From a checkpoint of a small transformer trained on Wikipedia: 3283 steps.
Each number is 128 + 24 x the weight over its row's rms, rounded and kept within 0 to 255. Layers, rows and columns count from 0. The size above them is the row's rms in percent of the matrix's.

# layer 5 MLP up, 832x320, rms 0.0443, rows 789-817, columns 160-239
size [ 81  95 109  92 117 111 101 104  88  99 102  95  90  94 118  98  98 110  99  89 101  99 106 101  84 115  93  83  92]
[[ 82 145 100 148 166 113  97 139 170 130 127 129 120 148 147 108 176 173 139 152 143 143  97 129 137  87 158 134 122 139 152 169 148 121 109 147 120 117 131 110 107 117 123 123 148 142 153 155  85  87 135 175 111 102 136  70 123 136 145 101 134 107 116 125 162 105 121 129  74  60 106  98 137 173 141 144 154 196 126 148]
 [107 124 136 121  90 117 112 169 111 106  94 148 105 140 186 100 135 126  80 127 138 182 153 126 132 122 110 116 145 119 122 148 148 123 129 108 158 165  86 181 106 166 110 150 188 117 108 186 171 112 143 148 122 135 116 107 124 109 149 101  84 128 114 116 173 141 183 113 169 122 135  92 105 102 155 129 114 141 136  90]
 [139 129 165 117 117 150 155 133 163 125  98 109 124 118 107 128 111 102  91 132 135 185 162 125 141  93 129 150  76 140 165  76 121 148 145 155 110  91 111 145 139 131 112 162  90 126 137 168  98 138  88 107 142  94 141 103  82 192 111 164 129 115 138 158 153 112 123 142 117 158 123 126  75 127 143 151 124 107 107 140]
 [141 100 188 127 104  95 133 136 132 144  84 150 113 140 163  87  65 154 131  65 180 147 140 119 150 125 152 114 129 133 151 112 116 156 127  75 125 121 160 176 153 119 113 170 149 114 102 112 152 150 125 130 117 136 153 107 117 145  92 137 147  61 131 143 115 158 133 120 124 138 123 119 116 124 161 126 112 154 174  96]
 [132 102 116  87  99 127 116 170 139 112 139 147 133 121 158  91 138 169 147 161  95 119 129 132 121 132 115 124 122  83  98 132 107 134 170 150  95 167 109 122  65 107 127 120  89 105 130 176 139 113 122 132 134 137 149 152  98 139  95 136 131 155 132 139 125 125 136 132 145 124 121 146 152 126 112 142 113 104 119  97]
 [158 139 101 175 128 162 114 148 146 171 125 163 167 109 174 146 169 118 121 138 138  92 151 108 127 109 186 130 153 141 162 139 129 158 119 137 115 174 103 151  90 117  80 158  97  84 126 147  92 136  57 132 145 147  99 119 156 126 104 116 141 106 119 137 139 128 103 127 123 139 142 140 128 143  99 145 103  96  57 107]
 [112 100 141 145 138 143 172 123 148 130 127 122 142 157 130 158 133 148  91 138 141 119 144 135 119 143 117 136 112 163  92 119 131 104 111 127 100 116 146 136 115 144 118 130 100 161 114  96 148 133  95  89 110 149  91 151 142 141 137 106  86 132 154 141 162 161 122  89 188 141  94 132 118 143 135 124 116 141 122 147]
 [154 105 126  93 107 158 109 110 117 117 127 162 137 127 131 132 112 105 149 123 131 115 124 140 165 142 108 130  93  90 136 155 122 145 145 139 162 128  74 143  96 124 165 110 139  78  94 123 146 105 129  98 141  88  85 149 103 104 136 122  80 189 148 126 137 131  94 141 143 137 120 111  86 138 100 162 177 133 116 137]
 [131 151 119 135 161 117 121 118 107 143 122  96 156  86 110 156 134  86 128  99 114 121 104 135 143 143 147 152 150 101 163 152  99  89  92 159  97 130  84 111 142 137 137 127 141 116 145 130 172 121 118 121 142 129 163  89 141 120 146 140 125 108 125 141 140 126 102 149 107  91  98 137 119 177 134 147 114 106 146 158]
 [105 119 110 144 115 178 155 158 102  86 161 124 137  86 132 110 145 130  95 110  80 119 140 110 114 101 106 110 149 128 139 173 103  94 134 181 119  87 160 101  83 148 157 106 120 128 154  93 134 101 156 142 118 144 139 157 109 154 120 134 116 108  95 145 174 132 143 143 143 140 180 139 102 101 104 105 137 147 116 138]
 [113 118 112 132  89 154 171 104 118 137 132 135 154 163 123 150 123 120 151  69  90  74 109 157 152 169 133 151 106 130 129 102 127 148 137 145  73 141 172  57 115 129 173  64 112  89 145 144 125 146 106 101 122 154 132 118 124 124 114 186 122 106 132 122 130 122 144 152 131 136  97 127 131 141 128 122 126 123 112 166]
 [137 170 141 194 124 119 143 148 121 136  96 130 161 150 127 192 163 121 141 128 140 146 151 115 143 153 133 147 133 157 136 127 121 125 136 114  93 138 165 138 150 120 172 136 124 135 118 142 143 134 173 117 155 113 122 127 142 122  86 125 136 115  92 147 116 137 104 153 108 156 120 108 109 157 120 170 123 139 135 107]
 [131 112  90  94 157 128 106 125 109 165 134 132 153 109 162 115 162 171 117 145 106 128 177 135  96 118 131 113 107 121 142 133 120 163 132 133 123 134 147 122 153 151 136 184 130 105 110 147 140 133 134 168 126  97 135 104 126 107 145 138 161 121 130  94 182 139 110 111 132 157 140  89  96 124 150 144 120 114 121 104]
 [146 129 131 129 164 134 139 149 160 126 105 136 100 142 156 119  89 120 127 103 115 164 146 132 121 155 105 103 129 107 148 138  75 132 147 125 186  73 127 115 127 126 160 129 175 116 138 125  94 135 133 176 145 160 135 150  96 144 104 157 148 107 117 118  84 165 108  65  96 110 162 125 143 172 141 113 151 167 176 111]
 [135 146  96 150  85 104 119 146 172  83 120 160 105 148 130 109 189 158 158 132 113 157 108 101 149 158 145  97 178 117 153 126 154 147 170 121 138 158 145 150 182 111 142  82  96 130 137 108 127  85 151  94 146 108 101  95 157 118  89 112  99 132 166 159 117 112 133 174 116 118 104 132 106 106 111 158 175 150 146 119]
 [ 97 122 135  87 129 125 204 127 131  89 105 138 136 130  88 116 125 103 135 171 133 161 157 152 134 147 130 119 157 141 118  96 107 148 118 116 104 138 123 115 123 158 159 108 107 142 139 174 142 147 119 126 118  86 107 135  79  92 118 112 108 125 162 177 114 111  86 107 196 144  76  97 147 115  99 132 121 138 142 137]
 [115 120 126 136 121 142 112 137  86  94 121  94 123 118  88 149 146 139 113  82 119 103 168 118 137 141 136 111  56 147 110 137 121 157 136 160 131 163 150 133  97 148 167 113 151  63 133 145 132 159  54 143 119 140 146 173 144 120 170 177 120 102 121 160 153 102 127 113  83 147 118 138 183 109 138 133 142  84 112 133]
 [192 149 128 144 112 148 110 142 102 124 128 108 150 127  85 157 141  92 125 122 120 124 142 126  88 174  98 146 122 140 188 123 130  94 115 154 154 109 117 102 143 116 152 179 124 170 172 126 110 114 167 138 145  98 104 120  95 120 120 105 134 126 129 115 119 106 107 134 170 142 150 124 129 134 106  93 133 113 186 159]
 [137 169 106 108  99 134 132 183 144  89 135  81 153  83 122  86 139 136  82 125 136 113 140 134 137  89 147 125 119 152 178 114 121  86 156 101 151  89 129 123 104 100 130 101 102 146 141 105 126 137 127 110 150 166 128 141 126 128 134 131 124 138 163 130 100  82 163 139 149 130 137 135  87 155 116  71 132 142 139  60]
 [152 122  91 129 111  97 124 123 160 141 127 139 130 154 128 163 161  96  83 171 140 147 170  85 135 143 124 114 165 150 107 129 141 121 128 116 144 107 162 112 130 142 135  89 111 119 168  78 160 107 162 121 128 117 107 126 124 144 157 148 145  78  91  95 137 158 178 140 114 145 136 168 138 123 111 159 138 138 124 137]
 [125 131 120 140 103 114  46 128 167  94 138  99 123 109  94 112 130 150 120 134 129 165 100 106 105 132 168 109  96 111 120 114 113 123 168 149 157 137 116 109  81 150 140 130 133 115 123 176 138 113 117 111 148 169 114 171  98 159 157 129 117 155 139 140 135 121  78 161 135 204 151 136 133 122  95 141 141 126 152 112]
 [104 136 128 138 104 161 165 157 121  99 165 112 122 146 149 142 155 135 152 120 136 128 130 142 115 114  61 117 107 176  96 123 147 107  50 122 106  89 117 110  97 117 137  84 128 103 107 129 123 118 103  86 195  72 128 126  82 115 148 129 121 139 136 130 116 108 152 151 120  99 166 133 100 116 128 132 119 173  97  88]
 [144 170 101 171  73 135  92 138 150 137 116 150 166 115 137 105 121 133 125 125 140 133 141 118 109 132 130 106 106  99 132 190 119 117 152 154 101 111 139 100 139 145  52 118 138  99 156 162 137  83 139 108 113 174 134 156 112 106 133 163  97 122 140  93 139  96 112 124 141 130 122  90 130 160  91 132 136 137 129 129]
 [ 88 122 118 155  89 149 141 138 105 148 121 145 101 184 140 151 125 134 132 137 160 157 151  87 127 153 146 131 103 140 120 127 127 124 131 137 134  90 153  96 157 135 107 113 125 115 114 168 127 125 107 114 130 109 132  94 133 121 124 121 100 170 130 140 149 141 157 174 101 111 149 134 148 187 170 165 112  97 131  94]
 [108 127 138 186  82 140 140 135 133  84 149 101 132 138 122 141 139  95 129 154 139 123 106 129 167 161  81 161 133 164 102 102 114 121 160  92 115 132 137 154 153 101 112 166 130 114 148 105 120 140 131 114 133 129 119 148 113 103 122 123 117 155 152 113 105  84 153 115 137 111 132 128  71  91 145 117  85 153 174 115]
 [123 133 107 140 125 118 142 131 117 118 136  78 104  81 134 121 106 140 105 120 151 101 152 101 119 111  89 144 120 145 100 122 162 100 162 125 144  96 170 156 148 107 124 171  83 165 163 136 157 129 169 137 144 125 122 145 134 119 111  97 132 158  96 135 163 130  85  73 121 131 154 149 117 126 114 155 149 142 136 153]
 [138  91 141 108 129 111 141 124 136 138 149 122 154 120 125 128 101 135 172 142  84 137 154 108 149  89 114 128 149 126 120 173 118 107 113 122 138 146  63  89 136 176 122 151 114 127 121  73 145 173 148 127 132 157 140 192 121 138 133 150 169 121 127 129 192 150  96 114 159 151 153 121 128 126 125 111 128 127 124 123]
 [126 125 145 105 120 103 122  85 117 152  92 120 185  79 108 118 106 100  86 101 173 112 121 125 109  99 102 120 112 127  99 144 112 128 148 150 107 125 116 103 106 145  95 138 132 167 105 136 163 135 141 118 133 135 108 119 141 135  86 108 130 148 126 124 136 120 125 157  82 130  71 170 175 119 127 118 113 174 154  88]
 [117 102 121 162 160 150 109 131 173 132 154 139  53 169 112 121 114 141  99 139 107 124 123 114 153 132 135 125  97 130 133 134 116 153  90 115 117 183  75 132 195 122  93 121 117 129 101 145 114 133  95 167 144 146 109  95 143 151 115 111 119 133 120 152 121 116  95 125 137 150  85 120 140 108 108 163 102 111 137 154]]
# layer 5 MLP down (transposed), 832x320, rms 0.0309, rows 789-816, columns 160-239
size [ 88  97 100  94 113 109  93  97  92  96 103  95  92  97 109 103 101  98 108 106 105  94  91 100  83 104  95  86]
[[155 126 159 137 123 132 132 143  87 128 115 128 125 129 141 148 111 150 144 139 133 127 151 112 167 106 112 131 144 106 108 101 101 136 152 135 174 144 129 117 101 135 113 137 129 121 123 134 154 141  83 105 117 163 144 148 129 128 137 153 144  99 150 102  83 140 148 114 126 127 153 160 173 113 112  87 111 132 166  80]
 [123 138  74  96 136 144 188 135 104 148 110 148 100 152 104 142 135 113 128 127 114 144  90 167 115 109  86  93 134 166 173  62 154 140 113  76 125 120 165 145 137 126  90 148 117 147 145  89 132 123 153 169 110 156 137 179 110 138 104 118 161 113 110 115 135 143 119 136 130 123 160  97  86 149 133 124  56 141 121 150]
 [163 170 166 122 101  94 122  87 120 124 114 146  64  81 117 119 169 158 150 124  97  76 171 145 121 142  84  96 165 115 145 147 132 174  79 135 159 134 145 140 143 146 132 107 134 123 102 115 119 139 127  89 130  81 117  72 131 133 131 164 151  64 119 106 134 109 148 134 148  85 111  96 145 111 175 129 101 136 144 126]
 [ 89 140 113 114 165 145 123 118 131 124  92 111  96 111 127 127 138 119 123 125 151 178 105 121 115 141 106 127 136 121 173 165 141 119 153 143 132 143 129 122 164 158 168 134  90  99 108 124 125 129 166 164 111 100 119 138 124 109  92 112 147 136 144 157  99 105 173 149 173 144 153  88 128 133 164  66 116 120 104 127]
 [ 45 136 119 136 128 124 133 128 133 144 102 109 102 132 105 133 135 148 132 109 144 142 150 122 102 124 170 147  91 168 104 203 141 152 147  87 146 122 168 109 141 129 111 122  79 122  99 121 123 124 151  88  97  94 114 127 143 103 117 136 140 148 126 103 124 140 106 107 136 146 162 119 109 177 110 131 112  70 164  95]
 [106 140 113  80 105 146 150 115 120 156 140 116 149 139 147 141 132 114 136 174 131 104 167 154 112 149 118 129  93 128 146 114 137 132 118 148  95 124 126 160 115 176  94 138  76  91 169  85 118 175 110 108 137 104 137 128 141 107 132 123 135 130 145 162 159 149 172 173 126 125  88  83 142 157 135 118 160 130 143 120]
 [ 74  82 122  87 169 109 135 146 135 113 123 138 169 110 143 146 113 113  93 142 136 161 124 125 129 142  96 119 111 114 144 122 144 131 164  82 172 127 108 150 117 134  95 106  86 127 128 152 130 110 148 104 125 163 168 138 121  99 135 140 154  97 100 136  96 140 163 194 132 136 120 158 140 158 164 103 112 117 136 108]
 [149 140 135 135 122 121 200 139 100 120 104 135  76 124 141 121 104 133  97 167 175 131 155 149 110 116 132 117 144 173  89 175 137 112 135 102 162 118  82 112 122 182 137 148 138 128 130 135 120 183 120 145 118 143 112  92  81 138 104  97 147 127 155 181 143 130 147 139 157 103 129 124 115 142 119 119 138 161 214 103]
 [ 82 153 131 130 108 101 140  93 130 126 147 108 104 119 136 124 111 140 132 158 115 131 163  60 122 134 100 134 127 136 113 135 127 143 100 131 128 108 123  85  96  75  91 149 109 120 124 151 141 140  90 113 120 100 124 102 110 100 145 178 123 112 135 124 158 153 187 178 142 125 169 120 142  84 137 108 187 121 154 128]
 [128 132 112 117  90 112 143 125 115  82  92 125 111  83 144 149 105 121 134 142 112 107 144 136  98  90 126 153 108 114 135 123 190 129 132 100 125 105 113 183 129 143 124 151 176 131 144 130 115 130 107  68 146 111 155 130  84 120 151 128 126 121 104 106 132  98  85 154 119 139 139  90 110 119 113 126 103 141 112  70]
 [ 88 144 171 115 133 117 144 185 105 128 141 103 168 124 112 118 136 140 107 118 165 105 123 111  80 138 126 147 135 130 169 169  93 126 135 130 116 129 117 153 178 121 141 151 178 172 158  97 140 123 106 133 154 111 121 118 191  77  87 139 124 167 150 182 118 142 159  97  89 109 125 133 127 136 149 143 114 131 169 109]
 [123 118 138 144 150 119 146 123 123 165 158 166  97 146 152 115 108 110 115  98 149 122 125 122 130 100 141 106 149  44 148 110 102 119 137 171 169 148 116 107 147  83 139 132 112 134 115 138 110 122 112 168 125 159  76 165 111 126 104 122 141 110 146  56  81 140 107 118 134  67 106 158 133 113 134 111 121 102 125 140]
 [104 133  89 151 119 179 137 144  89 139  81 182 159  94 124 107 140  95 137 109 162 107  90 165 147 120 100 164 154 124 143  57  92 124 145 130 131 115 127 126  98 119 119  92 161 128 159 103 178 151 134 114 130 117 132 143 119 121 141 157 174 113 117 125  90 126 127 161 151  95 166 168 144 147 127 122 126 113  90 201]
 [108 135  74 119 148 115 148 128 139 161 139 134 145 133 109 108 102 145  97 131 188 119 113 148  97 107 137 114 162 107  84  93 111 115 150 112 156 127  91 104 172 135 112 127 134 147 141 156 125 122 141  92 111 165 152 149 141 100 130  94 181 210 110 161  95 130  87 158 136 113  89 115 138 171 118 109 142 117 122 112]
 [117 163 140  96 144 105 111 119 144 153 118 114 126 141  78 127 127  94 116 120 105 149  98 137 113 109 161 197 137 117  74 142 147 137 130 165 160 133 102 147 157 116 186 140 129  79 115  82 137 150 158 174 134 104  94 154 117 112 150 167 132 112 136 131 119 142 111  80  96 100 110  90 118 134 146 136 116 108 148 113]
 [153  84 128 139 135 114  89 134 125 119 138 106 129 157 144 166 129 149  84 110 140 143 126 122  79 129 118 154 113 122 104 125 110 162 137 127 154 155 161  76 152 147 129 175 105 116 186 125  89 130 136 126  93  91 147  97 155 128 113 104 108 135 136 115 112 131 118 142 144 106  88 130 133 121 139 127 140 132 103 134]
 [146  94 158 147 139 133 175  99 107 156 159 123 115  81 135 137 141 151 116 131 138 149 109 157 158 174 135 156 124 113 140 137  99 111 120 132 194 115 145 116 136 160 160 135 102 187 158 135 123 130 152 102 141 138 129 107  88 113 117 112 153 129 135  95 104 110 122 155 143 160  94 108 124  91 187 145 141 150  92 128]
 [145 141 171  94  77 148 140 161 127 133 133 138 159 116 113 120 153  92 113 112  89 142 131 118 154 139 111 114 146  99 123  90 150 165 108 113 118 109 145 183 155 153 102 132 175 102 127 104 143 144 137  97 133 170 123 134 156 165 146 153 121 106 117 120 133 171 158 130  97 169 115 140 100 178 168 163 163 111 105 108]
 [121 136 148 158 116 158 137 128 116 129 110  97 103 162 103 112 161 127 121 136 130 142 109 111  69  94 123 153 141 124 144 135 128 124 126 108 184 116  92 133 115  85 149 129  99  92 156 154 186 102  82 104 144 151 116 146 115 124 162 123 119 101 148 142 155 147 134 168 123 140 122 118 129 110 122 121 138 106  98 133]
 [146 128 119 165  98 168 118 138 118 108 119 146 131 126 155 107  83 113 112 128 110 108 140 166 125 161 111 115  91 116  89 108 132 128 120 153 141 116 115 150 149 122 141 161 176 105  95 109 125 106  75 123 116 177 121 127 113 104 130 134 112  86 147 133 104  68 108 135 128 136 129 151 109 174  81 128 126 116 126 120]
 [149 159  97 130 136 165 168 140 109 175 124 141 183 153 127 113  95 148 122 134 135 152 116 138 167  90 135 130  94 144 150 114 170 121 142 154 132 137 196  99 166 135 145 108 109 105 110 152 119 112 158 113 111 104 154 105 176 161 131 100 125 115 113 110 105 153 175  82 148 100 159 141 137 154  98  87 102 110 102  91]
 [111 123 137 135 130 145 160 161 130 127 132  93 114 130 130 153 128  97 145 162 118 115 142 124  95  95 125 130 131  99 130 108 120 139 123 127 152 109 133 137 111 138 101 130 113 121 137 160 114 109 147 127 144 121 144 162 129 117 177 123 141 132 105 145 176 136 108 132  66 115 142 130 149 170 151 128 136 138 145 144]
 [166 121 161 127 105 137 125 129  79 125 126 165 172 131 126 131 143 139 122 121 147 123 106 116 120 128 130 136  89  96 115  86 129 127 145 138 174 139 130 171 142 111 166 148 110 101  83  94 125 125  92 116 148 145 125 142 150 161 127  91 138 150 138 151 139 111 111 143 113 105 106 128 145 121 129 119  92 144 118 126]
 [141 150 125 112 173 155 159  46 127  96 164 137 155 115 124 108 148 142  82 125 112 157 111 127 102 145 142 162 136 147 186 148 115 133 119 183 128 133 107 114 165 146 108 134  94 114 105 132 141 169 167 141 151 123 138 101 142  89 106 136 102 143 127  87  97 126  90 141  93 119 133 154 146 167 129 126 119 126 115  90]
 [169 127 100 161 131 138 133 118 154 148 133 137 101 138 127  98 119 118 121  71 119 137 192 115 159  79  88  67 145 144  96 145 184 127 121 147 149 118 101 134 112 145 108 138 128 155 150 102  87 139  89  99 111 150 122 113 126 128 118  81 155  92 117 108 159  98 128 119 132 139 128 126 116 181 112 131 107 100 111 108]
 [ 61 126 129 111 117 112 170 157 141 111 130 128 117 119 117 134 167 129 129 158 153 143 158 132 124 135 119 156 143 153 150 152 178 134 139  99 152 104 148 141 163 147 117 117 108 149 132 146 109 161 117 110 144 106 131 138 117 113 157 141 147 151 133 108 109 125 123 107 118 114 103  89 103 168 147 114  90 133 148 124]
 [134 124 138 114  74 131 124 111 121 166 117 147 142 128 155 147 155 140 115 136 129 113 137  98 159 205 141  80 159 129 141  94 130 168 154 148 114 124 140 162 128 153 142  98  98 158 137 114 117 102 107 139 125 106 105 141 128 158 131 127 113 115 151 103 120 108 159 107 124  78 126 100 137 113 107 150 132  98 146 148]
 [131  92 131 121 140 139 121 127 119 119 129 102 138 116  96 133 140 188 165 100 132 120 106  95 159 112 128 137 152 126 126 190 189 104 162 112 106 134 142 150 135 106 111 119  71 112 121 112 125 172 106 182 138  97 128 128 137 133 138  74 153 107 106 125  89 140 117 104 130 144 125 158 115 167 139 111 111 140 108 148]]
# layer 5 MLP gate, 832x320, rms 0.0467, rows 790-817, columns 160-239
size [ 97 107  92 114 109  93 103  95 102 104  98  96 101 107 100 100  97 100  95 102 104  97  96  85 105  92  92  94]
[[ 91 124 143 170 144 144 131 130 108 142  98 116 111 106 165 154 128 104 128 143 135 117 117 111 147  98 110 124 109 197 114 104 130 149  97 144 131 133 130 132 110 109 104 129 146 141 179 150 135 130 106 133 125 164 118 113 128 139 144 131 111 169 119 142 126 133 134 135 122  91 131 111 128 192 123 103 123 159 108 145]
 [139 127 111  95  94 129 170 151 134 146 140 116 105 153 126 118 138 118 115 136 156 133 131 143 191 145 117 160 151 180 136 150 186 105  98  96 131 129 159 142  94  88 133 125 122  90 157 134 127 111  89 131 112 134 105 148 147  98 120 137 121 127 145 126 181 158 112 112  96 130 145 112 144 122 122 116 147 117 162 132]
 [145 165 135 143 161 186 122 171 137 172 146 146 123 158 132 124 142  94 146 122 120 165 118 138 155  99 143 118 135 115 123 124 131 143 104 160 174 136 134 135 137 134 172  97 170 106 186 153 142 142 131 151 114 146 115 163 126 150  95 161 137  84 103 167 133 138 140 122 142 125 136 123 129 150 108 134 115  90 123 131]
 [ 62 154 148 101 107 145 174 162 120 125 142 116 146 144 112 132 124 105 103  88 135 183 127 131  98 139 145 144 140 145 132 126 164  94 153 107 142 138 148 136 121 112 145 134 102 119 145 152 167 193 118 152 138 135 158 136  94 115 106 167  80 123 165  92 139 164 104 146 123  72 119 169 140 127  97 127 138 111 125 147]
 [111 158 117 111 108  70 139  69 101 151 119 131  91 162 144 139 113 104 117 100 157 185 130 183 131 106 128 112 132 174 123 126 136  88  98  95  71 102 171  83 135 133 116 126 136 133 135 105 128 158 108 128 139 111 169 198 119 139 123 154 126 115 132 134 161 168 136 118 137  81  71 105 140  87 149 103 164 135 128 184]
 [107 140 120 142 146 135 147 104 116 130 127 117 102 172 143 147 122 147 135 132 111 159 115 156  84  91 102 125 119 191 111 144 103 106 151 125 108 129 178 118 130 104 151 148 114 168 140 109 105 132 142 122 134 116 128 151 139 124 141 139 117 124 141 158 175 114 131 103 123 116 110 137 174 124 141 147 149 131 110 133]
 [145 143 152 117  58 111 153 131 143 120 153 112 112 116 176  73 151 110  84 123 139  79 149 130 108 148 138 160 117 145 109 115 149  99 123 100 141 156 175 135 107 124 146 130 166 169 106 155 139 114 148 169 122 147 125 116 119 186  91 139 100 103 141 133 140 116 107 101 124 124 108 166 136 111 151 134  86  93 107 134]
 [100 154 144 100 134 169 144  92 158 148  81 120  78 115 128 126 103 107 107 135 137 137 131 131 126 141 106 116 149 152 124 142  93 123  71 121 128 117 130  91  95  74  98 103 133 116  93 127 139 105 127 119 144  76 122 117 127 122 127 168 140 148 134 138 163 170 140 140 146 116 154 117 115 136 125 120 100 115  82 134]
 [107 112 112 126 149 130  94  99 107 115 142 138 148 126 159 110 162  86 152 155 115 152 129  56 134  90 115 187 162 108 127 118 124 113 151 132 128 138 150  76 147 151 153 151 148 143 124 116  93 101 131 184 162 129 138 153 103 118 126 147 120 130 111 113 161 149 113 150 120 156 203 133 193 141  70 112 157 103 144 113]
 [ 94 113 149 140 100  92 125 134 174 146 132 120 154 114 101 107 171 122 100 131 146 110 116 140 103 130  87 116 154 136 153 175 139 125 161 151 134 139 170 123  80 129 123 134 181 150 117 105 149 164 123 149 125 148 169 116 141 133  91 139  95 113 123  82  76 170 151 129 149 158 141 135  85 137 137 131 140 129 107 129]
 [125 143  74  88  64 102 162 148 106 188 115 103 109 146 109 135 184 113 125 161 102 106 129 110 105 117 114 130 113 129 139 122 142 126 160 130 123 119 117 125 176 107 141 133 122  76 142 157 136 169 115 132 137 167 171 142 169 122 136 145  98  95  96  87 167 149 117 123 117  79 142 136 124 111 118 135 131 125 124 128]
 [156 121 154 178 135 160 135 115  79 152 133 134 134 133 104 115 152  95 145 132 125 122 130 145 156 120 146 139 183 125  76 164 114 124 117 136 127 121 140 151 120  68  75 106 135 101 111  83 112 169 117 128 102  98 130 173 178 120 146 177  98 133 125 139 164 106 130 132 151 137 139  90 143 156 130 133 116 146 155 167]
 [109 135 146  91 117 109 119 154 122 143 114 139 132 131 133 134  82 183 143 120 132  99 156 172 146 117 109 128 150  96 100 160 156 137 157 117 130 124 126 123  93  75 127 143 176 141  96  87  77 109 127 117 108 161 119 126 148  98 120 150 129 141 148 105 135 139 123 117 129 131 116  87 120 173 161 139 153 103 104 112]
 [104 101 123 110 138 118 151 114 106 154 111 104 126 128 103 136 128 166 136 102 140 114 136 111 118 114 114 168 102 138  69 129 132 113 132 114 156 118 127 117  95 124 131 118 184 147 146 112 151 139 102  87 148 113 148 132 134 134 148 183 100 115 124 133 156 157 138 124 133 114 113 132 144 168 126 141 153 108 105 112]
 [148 126 123 129  75  95  91 123 127 119 145 132 119 138  96 183 153 164 132  73 111 154 132 109 111 155 117 143 136 110 143 168 143 106 141  97 112 111 131 126 131 123 164 126 172 144 163 158 124 148 121 136 142 199 149 113 103 125 121 120 120 111 155  90 125 135 125 137 116 130 144 137 128 134 124 166  88 127 130 102]
 [141 135 139 114 143 130 111 115 166 130  66  67  78 108 143 109  99 131 112 107 109 166 104 136  77 159 154 116 133 120 144 124 104 106 109 132 100 127 114 162  86 118 164 121 124 131  97 102 121 169 124  93 147 129 144 120 134 110 121 136 148 145 159 134 173 165  97 157 167 128 128 100 122 156 118 148 179 112 123 138]
 [ 99 131 179 133 131 129 135 147 121 110 135 104  66 156 113 139 176 104 124 152 106 148  95 154 145 110 124 175 147  85  71 115 172 118  95  88 101 124 138 105 149 111 153 109 151 109 162 156 106 130  93  87 127 139 142 102 193 123 114  63 131 128 112 144 139 138 121 131 119 105 142 122 131 114 127 122 172 125 122  94]
 [138 156 130 109 133 143  98 141 102  99 149 138 151 119 149 153 155  87 164 144 118 153 112 184 108 140 120 131 144 131 131 165 177 121  92 153 106 124 124 160 193 141  81  93 136 151 149 123 139 150 150 163 122 117 103 102 126 154 149 133 126 142 127 140 126 100 147 147 160  98 108 165 146 124 102 131 163 137 121 158]
 [117 138 102 101 181  88 132 116 130 114 198 126  77 135 117 148  98 136 117 109  94 155 141 181 117 135 110 136 154 101 131 119  94 158 114 103 122 151 132  87 147 147 128 160  95  98 102 132 134 128 112 131 124 148 154 111 155 104 134  99  93 103 152 135 130 158 140  85 148 112  99  86  92  95  56 109 108 180 168 138]
 [118 135 166 129 160 119 132 186 115 168 126 128 126 152 148 148  89 154 141 133  98 149 123 106 116 118 139 165 117  96 127 148 107 100 118 132 148 103 139  92 121  83 156 130 111 171 132 160 110 135 104 136 156 147 123  73 162 104 110 143 112  90 149 141 140 117 134 135 169 101 143 130 184 185 124 124 196 120 123 166]
 [157 187  84 131 119  95 141 141 125  97 135 155  80 141 102 116 140 158 112 126 114 149 144 143 151 140 115 146 129 101  89 116 115 127  95  92 133 102 106 106 159 112 132  99 127 162 128 147 156 109 126 155 135  98 161  80 146  92  88 141  99  89 153  94  96 193 127 111 131 144 141 104 142  99 133 132 148 102 100 162]
 [123 118  81 116 112 174 112 143 112 127 121 139 171 101 191 116 114  94 110  95 123 125 147 161 117  81 135 128 120 103 111 177 111 159 123 141 112 145 126 136 133 138 115 129 171 120 169 122 144 120 111 117 177 130 130 153  95 129 118 118 128 117 113 108 138 137 100 135 131 116 135  80 115 167 100 169 143 117  89  97]
 [100 117 141 129 125 158 178 130 115 134 135 121 142 150 103 130 114 165 122 105 146 153  83  80  94 114 112 152 116 142 119 142 107 161 135 125 118 105 137 121  81  44 154 131 106 137 116  78 143 110 127 132 151  99 124  76 139 141  98 156 114 119 112 166 116 149 151 128 131 118 129 112 116 140 133 141 123 104 120 118]
 [120 124 110 125 122 161  91 152 162 142 103 112 119 151 155 104 143 150 127 136 105 148 117 132 142 106 137 181 126  70 110 147 126 119 119 122 130  85 104 165 157 139 119 119 104 156 137 104 107 162  96  90 122  72 149  74  96 119 174  80 145 164 108  90 107 111 139 128 111 134  99 145 116 174 173 119 115 119 109 127]
 [131 151  96 135 137 161  88 150 129 161 140 131 125 106 132 129 152 151 134  80 104 101  98 164 141 128 133 105 118 112  84 161 107 110  70 120 108 142 134  91  96  84 126 116 152 121 150 117 149 136 146  83 171 157 132 117 138 146 153 143 109  94 177 134  94 143 110 115 137 114 155 116 114 134 105 150 141  98 161 163]
 [147 157 154 103 111 135 112 146 147 154 105 117 154  90 130 177 125 129 108 158 145 167 163 104 124 119 137 139 135 147 137 138 139 137 106 137  78 107 140 128 110  89 103 115 130 154 101 109 102 144 118 129 160 113 132 156 141  97  90 142  85 107 142 102 139 149 122 129  89  96 146 128 171 147 136 143 170 128 150 153]
 [131 117  94 142 159 113 136 146 126 164 154 116 117 120 124 150 118 141 102 119  88  53 117 148 147 113 137 133 141 133 140 111 109 137 146 145 138 134 160 147 131 119 166 126 110 104 168 170 149 177  87 133 119 148 154 149 117 106 153 116 147 110 141 107 155 146 120 137 142  61 137 108 190 158 141 144 158  95  86 155]
 [143 119 117 100 126 113 121 124 149 106 114 103 131 139 121 132 102  98 143  96 103 117  97 131 150 122 132 131 144 124 129 149 128 127 119 187 122 125 124 104 111 115 175 198 131 119 117 150 125 157 144 112 146 184 104 142 130 118 127 130 153 140 136  83 138 154 136 108 155 123  97  94 150 125 114 144 121  88 148 119]]